From a checkpoint of a small transformer trained on Wikipedia: 5021 steps.
Each number is 500 + 50 x the weight over its row's rms, rounded and kept within 0 to 999. Layers, rows and columns count from 0. Numbers have three digits each. The size before them is the row's rms in percent of the matrix's.

# layer 3 attention query, 576x576, rms 0.0487, rows 550-575, columns 96-191
091:454464520537534465518512459416555497511481456500529540540439564461457508496619474513527536464459533475460492491535475517558554482495551486527508512493531495559444473485435486564540480495491466528424443545386562480557598571538461591510546562507533456561451556486461545527465554453480490504
107:450505502477512510548546622552546392514486477513538490559475405450597520523480509566390616592606447494497597594493609446470461529596454524558540567467491451492480520491521472559485561460460465563467491505577453581486493493517481497510513488583453534522479543548491542583472482462539529494
097:505563457539583529444467515501489510539591467459484472437539472511476524499476519540458492506520578469471448568548572465544521564486494460420446519472475547499529492520486511470486548494479443420530560404467441451533432600481536515517470471433520479470468450553481397411471415599503481550
094:533495449557564479479421499537453438487482463457563365478489634531509513510451465536450503561404477472557401459475403573482554434461552587398455525424578557558443433456549481596513540458518457454498490563543478481487577481471437493442469469525514591530534501468473492555474484496463537552
100:516410526540559572484440572470478507534487560416530611530541609524437566510566456498374450460370519513518456458504479432439504383532457490518478559635571514461507483537501545518431466399519553472468496482480507575569530511520541580455494556455464446457501407460500377513492508535456565497
100:506490503510457506481493484485510508493495519497440528430443425455525475462497414542550555531505491384509569565475513416554504568483533517446519426443476475507483537517480590489497505484522514515515517529383403503466491601480507482639546508431530472514487481501518587516521513511486474553
097:471464503644562523498480498447474530419518516451588502546458555471467578496460429504527499530487588457507468453567470576416505348472620545534469495521533516538493472498507542576440488460527540477508527551522597474504527526427490513527522409505483497494467455405445400570439477455487519530
070:511498557552575415457506535440489470431537529410578566523601527450560461633489445504476471565453478520546570592470476631530529555451552546424599508540485475498540514551560505551491542551482530508482421489530499522439527475545584485390597429534504532528377563496555470451415410498527475467
098:478502425433497549597515567439514461537478506508476532410474476519568477520520486533366520433516486475496407430475486413439565559539456509485512430488573413442462465494419553548506415405509469553468464398484488534567489410512455446530474525474484541450534609583508490630509567451551495445
098:471482458543533525479481619400519529540403465421570486551508611528467536586480424541514552515615626432566587460545506462569496568485443552503527529389401479455519557411416477477448472514455444448470535492544505491494533483533430510488465356478511554576548505465491430537481507496475410589
101:529482527476495428539483470460482525603485458522552516563550531481519483473502454430390482547494451413580480464539407498469478558480421492515551571483439420505449458467478498621470537437576440497539545565484502477466520491400462480580502533472523485492554421534545533512496539499524466511
104:391495569522547502502502490504401542514514586481520464415534496465460445434427517477510519482565524462481506467474583445514505551485456444475428470484532644434403514477510417476470532488519565538556530489480509637449444463467459444527501554512500457472478467623475477482531497585529445500
108:376448468531508448487497522464485472510517584464565541585406552389432603569494546578516443501432604454382516528519503532594451519524568514550510561540489467522500450464520462592436358469511523531500458542522436531454586473607494597433590560526497557487509606465474475521494440479459468539
103:534533460548482465489473490553480447494505511547495530543490544488471504455451512518439560468514525559505411465544597453511460526543477380508431456557519475555434427445536534551584507456443428477429614439522516411451583446498547524522501473550539514518481511419466553490482434526509534505
103:417467451578514442515422515418567512489426452508512508469524498385507545615456526531520434479535567522434603546464495562498435505528535502554482505560512543471492473465528442368471476457530481489475469552530485539475524474490522484492536515581488513544511445535557480435491434484475455435
096:661503562533521549470505603387446445494550475512495446507589506510464508467542520487556476453552573456501521512467487496673445474494476424522484578464523551502652510521473472547479476505571571502438435606543558570491485500516529500503543410435456483505536450402524337522516539461478399463
101:436498555550551561482536535509479509463449540475538525559493579426544477500496456494473474575592532546488482386557441528463529432509607492525569541469463471514446490530535442558579508484481608501435571483471480504522506546558458480486468461512436465526402418443595396556487511492429599477
097:445485424517537488519488514467521580603497511563567563544531428412505453481509563556510398483572536498450505550500463497477631523516536457466603486522418540420580563383531406424539489555460609515496498443513469508443512429590549525526438488487470569494532543484598467474461480499496459451
093:447448521497463451556420502498564497571612486548546640503509513438532562459489606610530488525487519432526534502501487515440543447521517568438509467483411556442533437437515515444524521448485531476558469503501462587523470489450552483524512508537512474495502499581560438450565534493437492479
078:619517587567502473458507524478395460443472507505562463461524479564524437536470517365510504456530483541479518526430553509534505480404444574477491384469528446491456492567542501491531539610560489468498535526507492544490474505518460444597524529562517458387443647595414463443516500491554520474
092:507564496545526552495533507579497530492549572452447539520475538480439515421514441503421543580392507488594497484558622455525527493514534433525387595562428514504505499510495530503496535513537531461447598520444474522482471446485504597597487580445481438511465418469502446474531494534509467529
098:530502474518475524519482507417550506603447397420485468458516380556576447455491493549507468452520519432521496517457445459523474515459379577476496480544429424468386558504482520489499515473512482513489507566467517539557606525428474495481507526521508524428548547564464517479491516500467479551
099:459545565436428481522623519418452545543531498522496441506491484462493456545565520513493495441493533444480638503431537528562464462439520432561497507516536435565507454465457477563541445522460495542494437435420528366534385543493453425569540557633528501563512625441446532551593430513574491473
091:579502494503392479530436435593476482449500529570463550565470499498519391456499486494430591434566475532528525426538493543448429571555520504536524479606520428502486450546513518547513514400426493541351513509489592372520520559545450504511474589475503499471508483540502559407468549471432546563
089:421426450353509437480513485461502500483526527599439574496563481447517528446438442480623525496459452541544488560537510489471624514540477518505556556445434597501615475471527438413538427479455537482538409482547490471534481532451565552484461452475469460499505504380570570455535441527519481515
094:465478577475450513385576550414436468543508540503431510475465549494478559491474429581429628495491461443607538539536501586569427535450467517529539504462502430525500441498468545616442500456547489508523463550541435541467484499473508513506575411520498465502543484532535572676536510463548554528
# layer 3 attention key, 576x576, rms 0.0479, rows 550-575, columns 96-191
095:420462499537578469515410524422512469562505526458474582554466434520415499495469430513478498417480572510438570448556522544603506512482558571513497519514466483479563397558501531571481446544445453442562486458475482487494513447539550532492473580542519459567560581460526499536479530521515501546
103:473498513544474522529545559533579403564548480443563410482535470377596544466460491511470539512571457534459524551574493527454540500489505577531588434513495536475560513516554564522455517439488416561588561467558468529544478564537532527557508524484511546423530489447528496567502467435483467536
100:560532567496532481455507495460509481473510451492472448419497578542453561472461519473431516487458574533495434559505477493466451488496414413446517534394565519463587478447473432494497536534534450463471509509458521413527486539420502590524507433451573519447403497532494427386541532564603455526
098:599496423586519467532472491463480427548521528486504447534495578558515549416477422547417528504471361387518508508443347554430581491458598580459401558439498570490540455460554485542486530506502425463498514578522461423530582489381426455447527479479496540507560552445512503550517454497518509505
098:510463544515557589437451510540392487507528475523532504539530549541505419549564502566374461390404458486524487396539509465543523407522475519532511451570523493453477511587482545487446474429484555380394502500486554562509486480590487488454459473493454457494457412442524417530471503473551599496
099:480536452507492434389541562465446518497486518509502503410534505483478482458502446495496543497469534525505496535473524419566454598470453498369549395482488515476468550470516470479477534450503530593453447462469460521451579442441464493585487483444500487536541422480482505476476480568491469491
093:457434468568498531460462485339475541513570517503560513495455474513586544423450460537454439560461502532486525481505519510441562455469585565492425468529460520506548545515482514525431496525399489456506548514601597434492513508490501462507507474483530474482509617429482489507442487477477582516
113:520492441502503402559535481479512580434483486493492471478595503484617535567489403492523516568550446464539486611448482489395446529455567480480562452524509405463432582424489529471528532548513471512464481574465503506500519516383509443404553457487594519514421522566602511425461506434454490439
104:491560569487515422495550545457521414447501431452503533446497479540521444547516492566444615455425539502460492414472552437533489512543504509482517466521562491454526495494475523541505390450492465409515503436544454440544512442537413475559444527479486488482542562522532506610405519529516427501
103:543538409581463495551475544411505479528433512494493426535487603655452544525422493526472475508509578402519483441506462540600473545549483564548432543549485542444514560564405504543496458505473479477560480534609501447557527520490485519467495506466491551463585581487494494492453551532546514511
100:425549396512523456493515482461461529501485426540625545567531503531509446487448433395376488514622419404585485562475455530479525561430457581521554558507424471453530527422537513563533500475504501398555491493498536527440528479483492464477561530460504427451495406521527492526520462590569486403
100:430554527466528531465564522461530483561511567522542548502478561482472419390475485514456521386480475464475482456458626460585573501419424438476482528531453637426482513433532501461412537452511589537505491543465569531446464529519527533474587483521491449516471404569400498483481495511492485558
109:434442422562461402528549564509509577553550606513460482577432501447460567566456481543455530497470453593416577518545520504520485523529643435490484492482533531472562483513534512525515431491475517481568455551525468434506565432524410539454557473469519489510476596440513545464571451443465438511
104:453527420513472498448537488505536498563502456558551479480461461438465513378504535478452508443576486587508443455482508410535495533493484372456479437452503541535558457416573529496542499494500470519500541379448493417496527512515569520595531497493518455496461489501362525482648474506556506480
103:474443431559549440578495506459512577501535469465520530498451443460500602545494469487473488433605530468397594520460405516494447503525599510545442521465496549452463605593485564368520503411529471506474467586558542537533534476441508520470502556528523480508489459579538548419503449508501461436
105:595508609531486481580528552463452573502562458536505478518567359532465541342540526499627537473505524417559484513488511504555532514491492519502484525525512525482552585509491596488538510600589580506388494595503539557474516447464505440513549436456535494557608421461485443435478587483509437414
097:462501459519440566537484487547476512496530492494441449527452509441587400473538446535371411499544528426442534444510506449440509507524607576480582436571456478430417548551515469540470565423503531606456558468405494531554449477493499467445505483493517488504513520458547489503414509513391618587
100:463531419544491430510501462502503587524488532462542615567525475501515484484532533560487432507554439431544494641554444500318549482451535460491541584550459494480484540484531429479567512556521524437546434496429505509494491425481504506470435499447491438525531534517622493488347449448477389443
102:422458470499565472552515535522597444544546477584454619540476492442588533445425499544498499463503462473464531540472540428448527490436440472424489497497514444487492456425551454444424553528479528458547409520470480567503442522492520473485508495494515506549497510544593480400500482416435523518
106:573533586498451415488545430451516550414479458544576431432511463469540517482490448528483543474489547526538563549423587522507544526350501513399579436547479422523518580379510455502494496571476547565398519622519466500451524503485519397580537490559583507461490526527412431405439492436536520536
092:481516492463482492389500558490501509559556534540392507490551533530405459466548518579469491546415544582602416544511528387514449515476447379455524463509448584447558492542590451512453529524535588476473557442422508577479437450537551582496537439458509533519454426446440473484583502531476586519
096:508495453532530475444450490442465495480508381476510455446490383582475480556533499513505480529557516460557447531460464454520476454451424546482429484462489483462407566536507491444500436483481548480524430578441465545543524498489468509492423526485479503486464518513533449491495544522474460470
100:428581480401520535497536497491522526487623610504519413517509469458493569493475524506569503403488449514456539466556587587583526478574554506498542541551515450547493478564477555487524526413488452645533440523521470426496498475488424431572488501563507512538512517427482578528571478467469473479
099:561490374515458507459454537523514508529530479597503501519518427419478444514516513528470516428517502542519463458497480516423456510572524582500525502606457503501559487445522549573515467486416477553429476463437557488474492483555503503574521558481475460455525437508418478477593445517512507593
099:463455444397488483520549507527382456451496612509487489473548523429558505438491506495633524555432426558512475444513418540376553503520488510523492576395481550497501432526493474510577472494527487448509402422548500564550514523391572591430509451579516511516460505507569582428501500532518453499
099:480498606528432491487565578437351439509451513532471418484508476494558549467504484506517629582427465444548448486470520501487490461504454467439502417432492457497439560518469515627463545415582483487486467508517419512444513524470522412533495435462489433509521477521535543517541581547596541505
# layer 3 attention value, 576x576, rms 0.0437, rows 512-519, columns 96-191
109:357524527539416498488485416537489473512569464596480387548513481571493481525435562550547433569421551515504555506542478472467521408589525501482558455392523545480572434507459449479457534551474527479540449484561403576438503575431569447436545426531500489479482509499445498505460530477532583452
087:528434512366548538494610402529510490301421532485512459524528493502511550558522396528438453543514503550514519393511526465507578496437533455546517516460491411478444475583454554503508508498476439455505524460462440503543523497502500517485427482506545579555489487478476540514457470554516528539
096:509491470363468489427676570478552499565494456588508596488470479545519548510356522483483465508591538514540531555506419481472569466514446439499494502473524482481613400516516547514457552563522528518534512471555392556499505403500508516547492394461464529548547508485566478501488449576551505528
113:496538482520552489462561490452498492476398416474555525585590405443544537466475447468501434585569489585554492479475434466452568497477472524527486550463523489531515482527568416470415573419480438463501512404554603585455476473483525493404492397512503506505509510473514476533534470548570449467
113:562466498437512531596519469491512540479433477569560560466471470495509462463462534561520441508529475455550443552458445479521500589415437526520501425494495497530489454470587497516420522501542553495499485456485560558460517406488449414460521398484509600503578550515449457505479461581471522486
108:574503549507469515476476575533503399407498568600456387527472548520498359428548493621547648464523534519499495517485414589467404406566478571540491536509525525536532493510497568551505450499496490442556565471569600517541469474480475450498526501483486510436458434470486516514529505530567474515
125:477447476590614540491448424543472489430535554413499614464508562553520477504545554462539528441565495536545533575479621519505481542491483500508562416505498534491491551435503501497520498490489511520535512474531502480515475468492565473484535544495500463571513487542496492455521506499497525500
117:534460468483593464485469520468515446524519551513459448412482482528482494481530488466478504486400406371520550380506497577506557551521502518564436495511547449514446559513442491534461437466549454563538462572582517481516533442449474489450536455532501444472449552447420529477489509493515381574
# layer 3 attention output (transposed), 576x576, rms 0.0433, rows 512-519, columns 96-191
109:452428529498469580453490493461590476566477451450471570310503491454486459500566526474478534567525456469475523551543483437492486562497560555422515558560518544444537540505474598495419457549479421562422471551458461433459489506515478562569448523568486628458558601573446464560533501489466493519
086:482509539475528462579408598502466451556591472451518417486510546526460488448404525603507397534474506485455530456445476465541486478484529521500457484535512591503499482510520454565474566570419442519472538558402461610494540570502513453513511500480476502473449460479532492565467474525504495487
085:578455544488536486527468481506443538515504567441566500489579491563481571510494512526502515463460566510467499506469527491534493484517489435379598521508450467508497429497508454528429491512473541463385487498542558515482543404592479466520534561528490532515419460540506578562526561549469497519
101:558490473543547525549470535542558465468547385559463481454550477439480509460476477543473537489458517381494519445466504482490523544569497425604469481589552606548550450456476513491389453553401502487469468567501521573524480382543523496533447497565465526554430521548460488483493541530474509518
102:446492513527492606581510523465528436481560440483462480371456512556440496501523516522485493493514544491503502460534626453503452516495453564639507588481447520604518496597390411493496408445456485556540462537477459545518490498483494494513583461614432453520480552455581501512533476546480534472
105:488520535518536542405483501444462492461458375528448521503516558496462598644566412463486456514423474514518476464571515561560527490458525444543433412479536480515515492497500481400477502506517489436535505489636486418495449499455435483441398500549506469550541535545507455481456379476502474532
098:568492543463416467543415494501483462530520426545500453553467502455527424520450549473518448516472491390492491454528468496520540445555559517501390501448535378538491507533578555436563493452542537606573499557472490434460440517619558473563462441456507501472481535487477441538522507504528543505
112:381451529597537530511527500556490527514459434486561556543473521479532528601482486599509586524498531627449409525541498461560436554530402482445609547499496522426482367556415481511509546438486488506468448496441499425531632551541461515471522583406477449394387463491511470452542452510479455486